Weights of a small transformer language model.
Architecture: LayerNorm before each block, learned positions, biases, tied embeddings.
Training: a variant of Muon for these matrices, 270M tokens, 4113 steps.
Each number is 500 + 25 x the weight over its row's rms, rounded and kept within 0 to 999. Layers, rows and columns count from 0. Numbers have three digits each. The size before them is the row's rms in percent of the matrix's.

# layer 3 MLP down, 256x768, rms 0.0764, rows 222-255, columns 256-511
098:467524481516450530504473502508528520492494445471530502497507518504502490482495484475493515505505516503489477473532489457511530540533478477508563450517484486542515507497557506441490489534497483500471466513478451526490516553504518503514492493507482484510497535457473485519488453496491466494493490567512460487520480506504496492520509498461504482536436527522521457498482528473483492494514503506496519516514555522541478512491531497498454482513508493487517474534502533493476487484482507488557493544495502505475487543511527529474518466475507472481529445521486480515449481433489475510495540510474510507495464455494516527522541480505515490544441474497504503524508499539487508519468538476501524501561552501493511457518459503507541499467506501504507520530505525492514520471536459
101:504488513496509503544509521451517512465523467481452561466521473464473465509500493435475519549475516490484485494498460453505500529487504482476475494527480478476501483482479508494490502487466542505525480535493507478570518489488533496491479513543495541507480495508547499495479489517513474501490498484487510514485519512505531517500492535511555506511488523545502501522496481474521474481497495462503551517515511521543467465485495504473484511515477523518463500469532473436525485469521503508504522502516426553476506474514555487511473468494470486442505538470487512492516503481505494502510508502522520513494499500528492511458480472506535462497459555507526481518542495549471521530507488457553538446455462503489488504491524502465520519514505519505501471487483503515551503492514499
101:495497531488481516524482483507492502521484512506499515495512529462442495541484467506486488486534501507551467469466460503492458475538525521515482493486501478535536544481473491487508490474538503553487524515561524449518519510447555531484512471477482461468513493469476530579552491497493480489526495465489531490460547474498507439465500473514509551533503505498475471460533490508534501502543499491529467495503506529510468486485511548472484553500527499496509487503526517510441529453492525490485500527515487538497516513452481535467459469534483539483505493505527479445465523523517504484475540545496512499494471521480453510530484438500496552524464448514480523529493507487496457550499513497488483525462506507504496511460532462501506522493535510467478529550550530495503494470523472
104:496442490499456515521504489506511458437475491464502447474471469520522535482461485505496517528502481486418508529481502519483522499522468466485516509490513463511531479513484525500538494513573534490504469520528480520458506498531479539490520502483528507499533513480522473488522502467511482498488469498512478523476471554497458465521522518498500511507525505500557497498501507482518480499523515492523491490538507496490500508516492487533525454530525492462532514517477492519524507516472523507493537522560540528484512496481516436518547486490481497492547533464508487495469509468468468420518477529545512506519484472504523481527466492470529471466511533532560497493496467505492530481449492527477501534500528505544501486502517455493478479495465467530490502461500482510502453507477496
102:519476536537495476532533516454500498485475518487502477522522545501524504491485494462511523485514476510480474515518484494505528497539498492510494464536475448493500468488494471481503527506478523516532492530500496522491486470477509497474536491496503524524484515497523516497495473518491527519438523531514542501469521523509535472466520495499498558488499514532483519485495529496491561511515506507498517433502498470531522489495526458464511501485480510542519471535483412500497503511520511521488508453537519479520498501494535470491467514525482492500442450504491511518482528476492500507456497489509500512514462489544523514483483484508465548516509492520487510483513514515474532472490461476454517474506477531479479526516552508476472505474507455502505488496503476484514513488508536
095:495503529483481486518542500547473498492492518525494480501499479489528479510482472519484526484502478519495519528496505500532533455491512478515535562497519547480516484511460497536477490480492474527490579565504517532482533531503496524492457482489483510494510507477487531550501480508562500518495481501515577517512511556490468475451492501500495487511517518511457502475473460519511477498498526498536486505500498475514531477506469492501487515486515480459507487449505460503521498485532536529474496483515485486512513510523476516511485504514525491518490499480540489514465538504523478492518493514508538549501475528472520532493520461524479514491505525514487528493519502507475506494479497546482516437486532463495523503497496491494424510518522514460483480505492470506538456506542502
097:560484468512489513484490510544446536482512525538536466504497478501525501480464500529495454473513510459462529484500542540471503530470501513509492487479468481472515519472501485500513528518488483468474501476489519512513523481501480480512446508520547504471497523493518539478511498537521473547491482506571504514493483510520499478494487503472514519470533506512514512565467532474539517515484477504481511480439507493470504511541513459512490479494502496486518486467526483519521477480482545528482466519463492497548489510528500501503486496500543477489539477500504509503541468480519459457555473472464468532541543490510519502477510497552511464486497491555499482541513511475476509526493474519501475519548459493510507514483479493502542500518501469539506436476482503473522479495466502
101:472459521550522497513500529529487529527501525504489478557479485488509437510499487483518539480456487490494511531525504496498503483504481548504501480524457515494475576537543495506528519465545497525489493500498497509501521470483532485482503495487535503538478502483516517465482530464507517452501530473483489489539452510520524518498534532498498462528502540495530488542509513514484497490516506508478501504505483492498518517490487516495465499527506477476526521478468477523463510488462525542523510501491527467465489455455491522478495524510492542533468487510496459520470500535549475498530493469470488502514478515514563473516484501496527487499479507505527491460470474509486504461437515468486512495540518494489502448499520479506497492506467517497476493525438535442513496473490477
101:546487515444509510495524536487506483521527517442548455492522469485501508507527542501501477497509551497484537556496459511498517516524455502486475485444523524506504484484489480472493486561553507494539558510535524494473466532469499525473458470493480512488447501511510485508432488517526520490503508522477507494501522508511519530510521510503510526516524537509533523507541447488528522492512485508502501476509507502442499526497538521503470509528481509524494571531517487468518435492506460490462505447461495500530523515512481538534487559521474481527519524470477484513499456538524538513484476503516501483475473501505491529504550483509505527500476471471511496440502474463506494496507537489520449511479515517491465533515488505541436489480509552513526505543528495514520479488513461
104:548537504534531490458477514489488520486511561492499488523506437531517533483458499481506493503537505503487544534484504472488513505432484473507476555518501464513503481500515492520488474506501462477501479529518521482502491500497483530490566517502513530529511511514503523483511537515543487547446486505468489518499454496494472499543502509506539496514489555481529480527472522520513447458509509502542476509463455439460495485508501485511502502448469527469536479492453498478526470478446478478504464521490499498513519507501550478495436500483516539511528506485513494487448451516514471478522486458476521521493443476491465556502539551495491509470521510496445534455470554502521456474494526485453491534472486431487522470522502483519474502554471479535504512506492526477482471504513539
097:473470499507523522518496446514523483486492497535567541477501497463511478491507522530548546505525491512489524526556516494510511486503476499472479474476486479515472498532471506498454481491467490497464536465491547467495493480480486511478519556466500456498548477486487520553537504469478473503498464479511498501491509463483476464541496515530457484477494503546495518480496539460512493507514503513550474491475496429542478451490516523467473507462479485472508493484501469556559504472508498460494480546478554473480498493484529497517485517505497542514497464474493506498500505492481505517467510496493501494505475471485542539518474532502474516485535511475497509529549490472508476491477530493475527432480563525488486523564519461503462494508481493469519538469517544494524486523516492
103:508522470509547491560536473474521520442494464499474510525496492511538520510485535497515509535546551489496512534498514457485444458461508545495518514538492485483499475488523499530431529560535503456493462471532484505572495511515514468515472498499495483491510535481531504508501485499511488493545494515481510521465491511502500498538509474483537462561489493471489466505500530493480481492517507504484496488516477588509501537538481511478498523477494478473517444506493508534493513466508519501490470491480494513469472463462521524446478492481484526500456532515480491480472488495502467516496500457524518492473475533495449494518529547523480495521496495508494495489491519500483507497542508529508466497538489485453518530489456520489506495540503495546498510507500483509510501465498513
098:509520500493513475515517499512494493525539484509531498496481473492491518500480468520472481495504532521492490496511498542522525499516470568491518495511430542482499492485527459486480505500518531489518495496457484536484510516496489529499531484507501545486444490489510498491435484515469490467480467517491484496557516519497474512537531507508500530482524493446469482536516506496547557515510523526494520490517513480507495533524478485507489549470533547530498473499480438462480459484484541472497465489525485524499516514519435518539499522538505539512515524504458508483517506515511495477442483527530477530475495480493484509492473486459517493500490484527523509516522467510498517469521491480515472480504484520472495521508490484480504518495509497500470537533490491490481520495502486
102:488493469497479465534474462490529497471468462449466513487477446498478485494471511489538531522476467435508511495507468480514480497508473504538502476543532527534492511510446523496534468507516519468509496533546523502482522507517475522499479499503469477507526498486456450436484517462508489525487512503508499464543516513538524485471499468523464511516500477490485510444505505496463500486496497506503503482497504516523492501503460486487528459511508495487489469516473547492496504513475474514528493508511495504467511488537513502496513518531484524508523480512478473523508501540457469515516484502495477515483516498437512488512469544501552498507485484490489490544471516494508517526501476511465548520481512476506469555497556451505568466478507510465551510516528491513488483480490518
098:489517519502470500498459500529526513501486557530542499457503482514508508516539494515519531466513513522494487505556494520451510490508519460476507476514520528498518528531462541494503497511495510509502497519511508484479535487494477506512511520492506460525509549490495481429504501526479480454461441507506536490507529483480492507500500530467513491517510530531505490458454493487548483494454498468509484499452535468517422470497501521453508525541539479440467504499539474537520519510501514550492470441489538510523485511493478489485475517464480478527484482524474541532504486457497564473519469516544474494511505508456508470506478472467524497455506456506464515506528495470499519524484524462508472471501498534546510478475541526519489486491499522442503510496498485508476492512483480
097:488518501498517502491542518484542493499508495467503474517513498473509501487512475515507499493495513521486527489539517480537494514489471509501517497492450533519521494517481490487488505510514521518474510443508506476494486441473557503474477430487518499502517540476530525484499515509520489503431506527537465529464484525516474493492540535482583465480526462486475515506508486476501456482486483519475470514506507448533528524496462477501512491471567472490525493502507457477475493476509480545498501497515555494466483511461491474498515539518524488471462530525464503488495498503523546516480556465488469507484496489490447477503494509477491475517483517501535515515469555511495497464461502466528543443488497510521553486526437528478472491570516487434488515508512527448505475525536523
098:484467488497491450504459543482494494519471490482497518540497506545437471506534512432507491526480470485467524537499523523488506500506500520522470512523530502481485488489542516512506510480476546563471495493507492507508538499514469561511495519524515475496483523495518480478451466518510491519537484528515547443490513510513480528493515492501490463522502486462488498448474474508513521503457510501560509469460503556511462486481509544509487520547512516479537507510507522509510517464501555497564528494510481506502490534507507500473501494498502540516456513480509512498537516487482544491502525501538475491529492534468506515504526496516473497511512476507518505500453495442513496485529520524544479496501509476488513511559519503499484485518553525517485520488508529489529518506577526
096:516509507506529512491518470495488478503532514491568434522466514501503549488487509519500540489512508489460511510449557508498507521534486478480540521489516504508517498521469461544502471481486538535506521510500467520450537497481487521497518467488503521544508511513569498511475462479509485516438462515470507488489508504521508511504536527499500516518475488507500497488507508483492501474497480500492467469528481492463558508473492473479529483520540479479471481521511487502517488497472493509488464538570512523519497512513475464456488469491471544472524459501513495506535497496540494521485497459448555544501527492464465456482549472475494506482505501491469468512533500515514523507520526514535485518511473445490506449490472474486508537506532482488482488516492479500520547480546492
098:537461543507495501492492497501509458492489529486493483488512487497489460521504493479476473497521515512562501481513477568441528489495476482512470479509498524521515530506515479517536520441502483486529503510529490430505532497494486512505476505506544537464489490499475477562517464475499499509517503504485563475478512494497534536516513479551487497524530502450514489449509469435453518499532491497524480458537488500441466461546504507469518506538519472493505457518507455492495472530507524505503501500587474509506498501435514506504481520494496497477527531489524537459520498516509479538521521486476507536450481523509503522480492449501520542482504489542491486440523496494527511509547463496484450484510500476556492532471463481529525455519476488514525489524518497521511503533486501
104:482492523463523475528476482501537519524527551504504510486481500484480504493513487507503493466526542562523480496529494479509499528514513478483466517522470480544522536495500552510486527512463502496500481515506513488447509484468511485457468523489511463491474470521497530525468478507472514497504487535508510460489537479526524490484483435514524494544495516513498488531468515482473500467513464510491480529468518539524536514514509557525522501460443521534486531496467492490488507482521527502524486496517517486505494489530494505492459520487499456470511487521454536515467515488480521540522493487504496446457454557482469447494496482486518475498457445461502489506503545516524507502416501490506520515522470474474500478532520511535456493470523482508476505516412498461507521487467530
096:472506523499469542500521519511479481498532498514506490476497469466488470484510522537533512544521525516542470480493468511539515477482460458476456532491518479530491500521503531494461480534487540522526469476546496507463466473480462510513517537538491503510514499481515495513516499494471438474509514439523492534452462503489499511480516507515520513513511491491525544508497480519478509510531496500465486487519522482559494515500498497485474522495495485538525562484455497495506478483496476526483515526481517486483527492503517515527448505488484490498478481532510493511502510517496488498512562526530483455518505428494503531472474468494517516471483505502444479531514490526514505500540508480501491514487480474483512481503535515480462456536486487494493513498518499501483511481457531
103:479514475529476516526485530518472505531515508495505521435476526506525507475504489498505521481481519543500507466486471478483453470492506501478525529486527499479453493519507519498475494503465482469487466542507472501492516521525527504481499480481538493495485483516530492518508478460551501476508491522526426511496438495490508474484523550506440526468466487460501488519486498483543500501467489517487504558462525475485537538517449505521446548525475482501495551542511509466536479479501491520504483428462491503520472451483478495516526491519496492492481513461523500459519526520522467529538461505490532500503508464518509471507496490512518511486481480494481432507481454535508518498510541511515466498511502524443531550496481552529500477505516535492483557526518473494510526467479531
096:511518481438467494532531472519499493542481500538472527484541514448489531512519507490532490473495520461514485526484537477480498503515508459535501529483460500469456493486612527465500537481489509505487539470549534497468457465480496509457520487521526467497518513510510515518516495472483486499506536536521536502518445496475510518494524514486529514528511520506516490494487470493453503495481508457454552461526505502502480499507480512501504477514514454526548505499499462499521444484554517517523480512494476487515502502489487485493456482507507459516498471507490511500514487479495503511506503485500513489464515473448531516560497474512488539527459532497518491541467519485507540535518537495496540504466508494520511482508502491509470489502512483500496481475454502533499450483545528
102:506517528495511524503484474503456452487467485492455459511522505517502462513554522487505517468502484515510517523474465533484474482467493515488470458513525483543480482508502490494525492498498459456483482512528489501525509467483508502495502534527511519519490500519472503532553500481514444503531548482511482456480489461505484451522494487499488490500480465529454464546546509535471447486523489484425488508533508500505494523512533499532532474488472540485485499509497510502466490498507487498473528431475491506529494518508508535530529495522491504497514511485521467491488528489521510496490471502490529500501464522514522516522556495485508534480507543506505522520495492513505507528491500527548523511501512463480477468535493473517526510521540500501507521463519472489478495480504461
106:480522489486486505450515505439505489505523483538513497532488493465497472526481455504493528514516501480472515481502525531472464486498493537497455492533500520481494484500531544494452517544463516477526485527490512496510525517525487529485515504502479529454492533518494510524483525461484494479549503526485489498530455495483531513507449516496519502508506493488512553531495502498506473499475522490498510487488506571475513533523481512480511481499497516505489490478518486481489521502467514505455561498499504459497503500468463481493529477538503489513536505496465455520524464517521526540530448489552478530499472518457520468505534531493513449494512495444447501507505487534495466491541476534525500465489523515502513450479524508500511514478524501471551512478511512527456515522511496
104:545524518529492511521456500509524459498548467493471447511502534498493469535469513545514488547450480495508531458484478514490493521514491476421458499491492531482502484474474479517483501510496463507484511500483448509545499501481535414510514524575513494531480501499463498574500502517525523524520521489473515501489469491478512486513502489474520473487509481509496485529510518517477476489457545528477472499457509608494526468508521554506503515498497517483473500562420512514532445514489502439480470504498488445488480485520521496467504486477464488480514476481532505486490485509501486514513497486466537488497455539496519489525499478456444491546519481526463498507539481514555459504551523493519514535506523499506490483451517519545501523512543484544499521526483466497467514510472476
099:506581498510492485451515503527494524513487482479523527549500503533536490509501504509476446448564509522521485507528475494465503486524471510487481460510500508495493494484515508509523495503457512508507546492562457494477495518523473468516507505508489500508509542488489493503483474529498487489542499522479461488466509499512451515511469511491491506516507517494472450504527468486433535509486520468501503506513480553483519514498521526565498450484454551484463469456540480542482501451544528515471503479467489510495492511511549504462508548527518477456482498511507505469508528472529502485472503517520506528503516496484495555515524502439522495517491494518477500465491459479509541499509497484532494487502506541491516469509494521482506532510500509480466537543481480454487525515536425
101:479510483500472491484506491463493513497539520514515521412517476526514508457475461523490457546496510507487497502462510501477490529505514555508523502492534492511508495491433547508475503564491498498515531484532510472525509522524475422513487519519509479484564498463545515481518499519507546535513505565499525503483477521506551514528520496499552482498460494540538485491494509530546512514483487531499510463482456444515528535516469455513502527515474497475527468524501481445532502495494515492469534508564494465513514491456538557502494540440487487518527522492498540503518526491495476505484497492504455472531445498529489453485522526526490471536515496490482471498516466466473468530520532513492507513525494470484524488506483490470519511504503512524505469499533524469518498494457475
093:498498480515513518502502523484515492475528479484480487509552450545542542514500514557503451512497507535528519496496542463488486469448526506500470464515518541473459464535505477500505503475505521482524483559517533546511494557518537466491487515513468489501512520515523471482538510483494508508528512483540511519496529458451498517510518522491494469523508471505537458481490486480490463461454456529473508512504513464474491482515538518482492493498567492527482536480519471497460484505494500507530496502479477519517473474520520470531484472481484516493515515472531518496496499501557475514484502470544505502504504550483515514491496509523475485536507529500518494500478511510509508516477479523443510474470478512536519472502551474520473483497476525498563477473534490511473465528502509
100:525481492474497499532500480496478508483422481488475451461497516480494525530520487546473508522482469470464486499525480507523498513516489515497485487539489506490487461489491516530481506515506515485524509479491528456518480456445514507518476546518464508476518472518482487504495494526472507494509540501534511500479526512504544548516485525525489448503509500527531530572536497509498526522557479480498499503508529492488507506498481503463457547492522466494540496483491504520533503509534524491486509510497486537512484492471467531498480474508515489478513524503488509498510477480502509537462501506492490511520481498487489474510486497481512444514504475517502474465486542460534472462466499496477495539487496515514483469508503519507501486490530526460548509523484516513531481499478524
098:535467495532534504527521528517522493519485460485529463478525510479452508492487513466549492529488507502497498472548482505489529534489504492490504525554510555512471492493474520481435464452520497524493447458489498524472514481485547516501489536475548513487499482486497485531451495476494532528539466501484487499489484509509522491467506483518507468512503505502537484445466447548474497491523483492499549535524490488490521463526483575517502521509495538489486480515493496481488499517501514514508541530490517492496494471505529466504483506484532465499506514522536489497487517492440479534547532480514534529483499483516504535505536486515530530474525503490495500514487534509461486491451530464459581505502508503496480538485504494472486512437482513461490483471511502466536503533507540
097:539443486475474486535512536496495482479534493486501538526441517530511501498468527478542492530524495499518518520518540525532518496542515500485487507531519519515470509507521533528481561442455480511536513540473450485466504456522487485483477479478495488523507528508463499505490527482496511502552509526516465488480531486501506505484466493505470505501549473525526480471518474507470570463499526521514480501476484515486490523497482485508500485496525513465514465534539499535480531499470448486511494522493539500537503477504515506510512513480513494484491533466530466563497520514491491524509531540490515506492475468514484521512498521471497513503519494490522470498555509487479460515517517491487492496493497489526489498498465491539473491458526466483441476563502512447488516532473474
104:499528486497477489473507497494535520523506501483502465469503496473496466530479517492504516529510479497511477508517506517502467474497513550461503469499515494496505506510436508501530527482516476514466504499515518458530465510476523525506518505542500514490484567489503504471524513508509518505482492523457523481503514545498493488479538519511482490533498488510489500496507478513480458519552468480493512486465491536479524484538516492495498495552511503496518514510484519473485500486501481504500502527478460487524526480518505456470486553494482464464529525489552446505486519443539567530506575505460496495510498514488474424504538422487484507438487517517501508542503461500513478533492535496542482472532461465525521469506535480492525479540543492512517500503474520517474493522500493
101:499516478495527459466490476511502495484497485514541491521529522476516520481490545538503503557502511479508490506521496487538504455475451483503541492506489499515496499520503532495510536520524498505489521512496545502508499504487487513539484507461503473554500518525506510461519479516487528492479487530548477490512557494490468444494472499480492498534475472502476497530500518516527513490504477531464507519501475490563518496503505509523479482486527487508491491439467466515562514488465479523462501548476514506507487465512476488487501492461463556479499502501482519546495470483475491485482505496438516470522509502517530453449520460499467532498533497498561466510518464524486494519515495511530514513491525509568513511528482518576493489490502460504483554502517479476501486482479509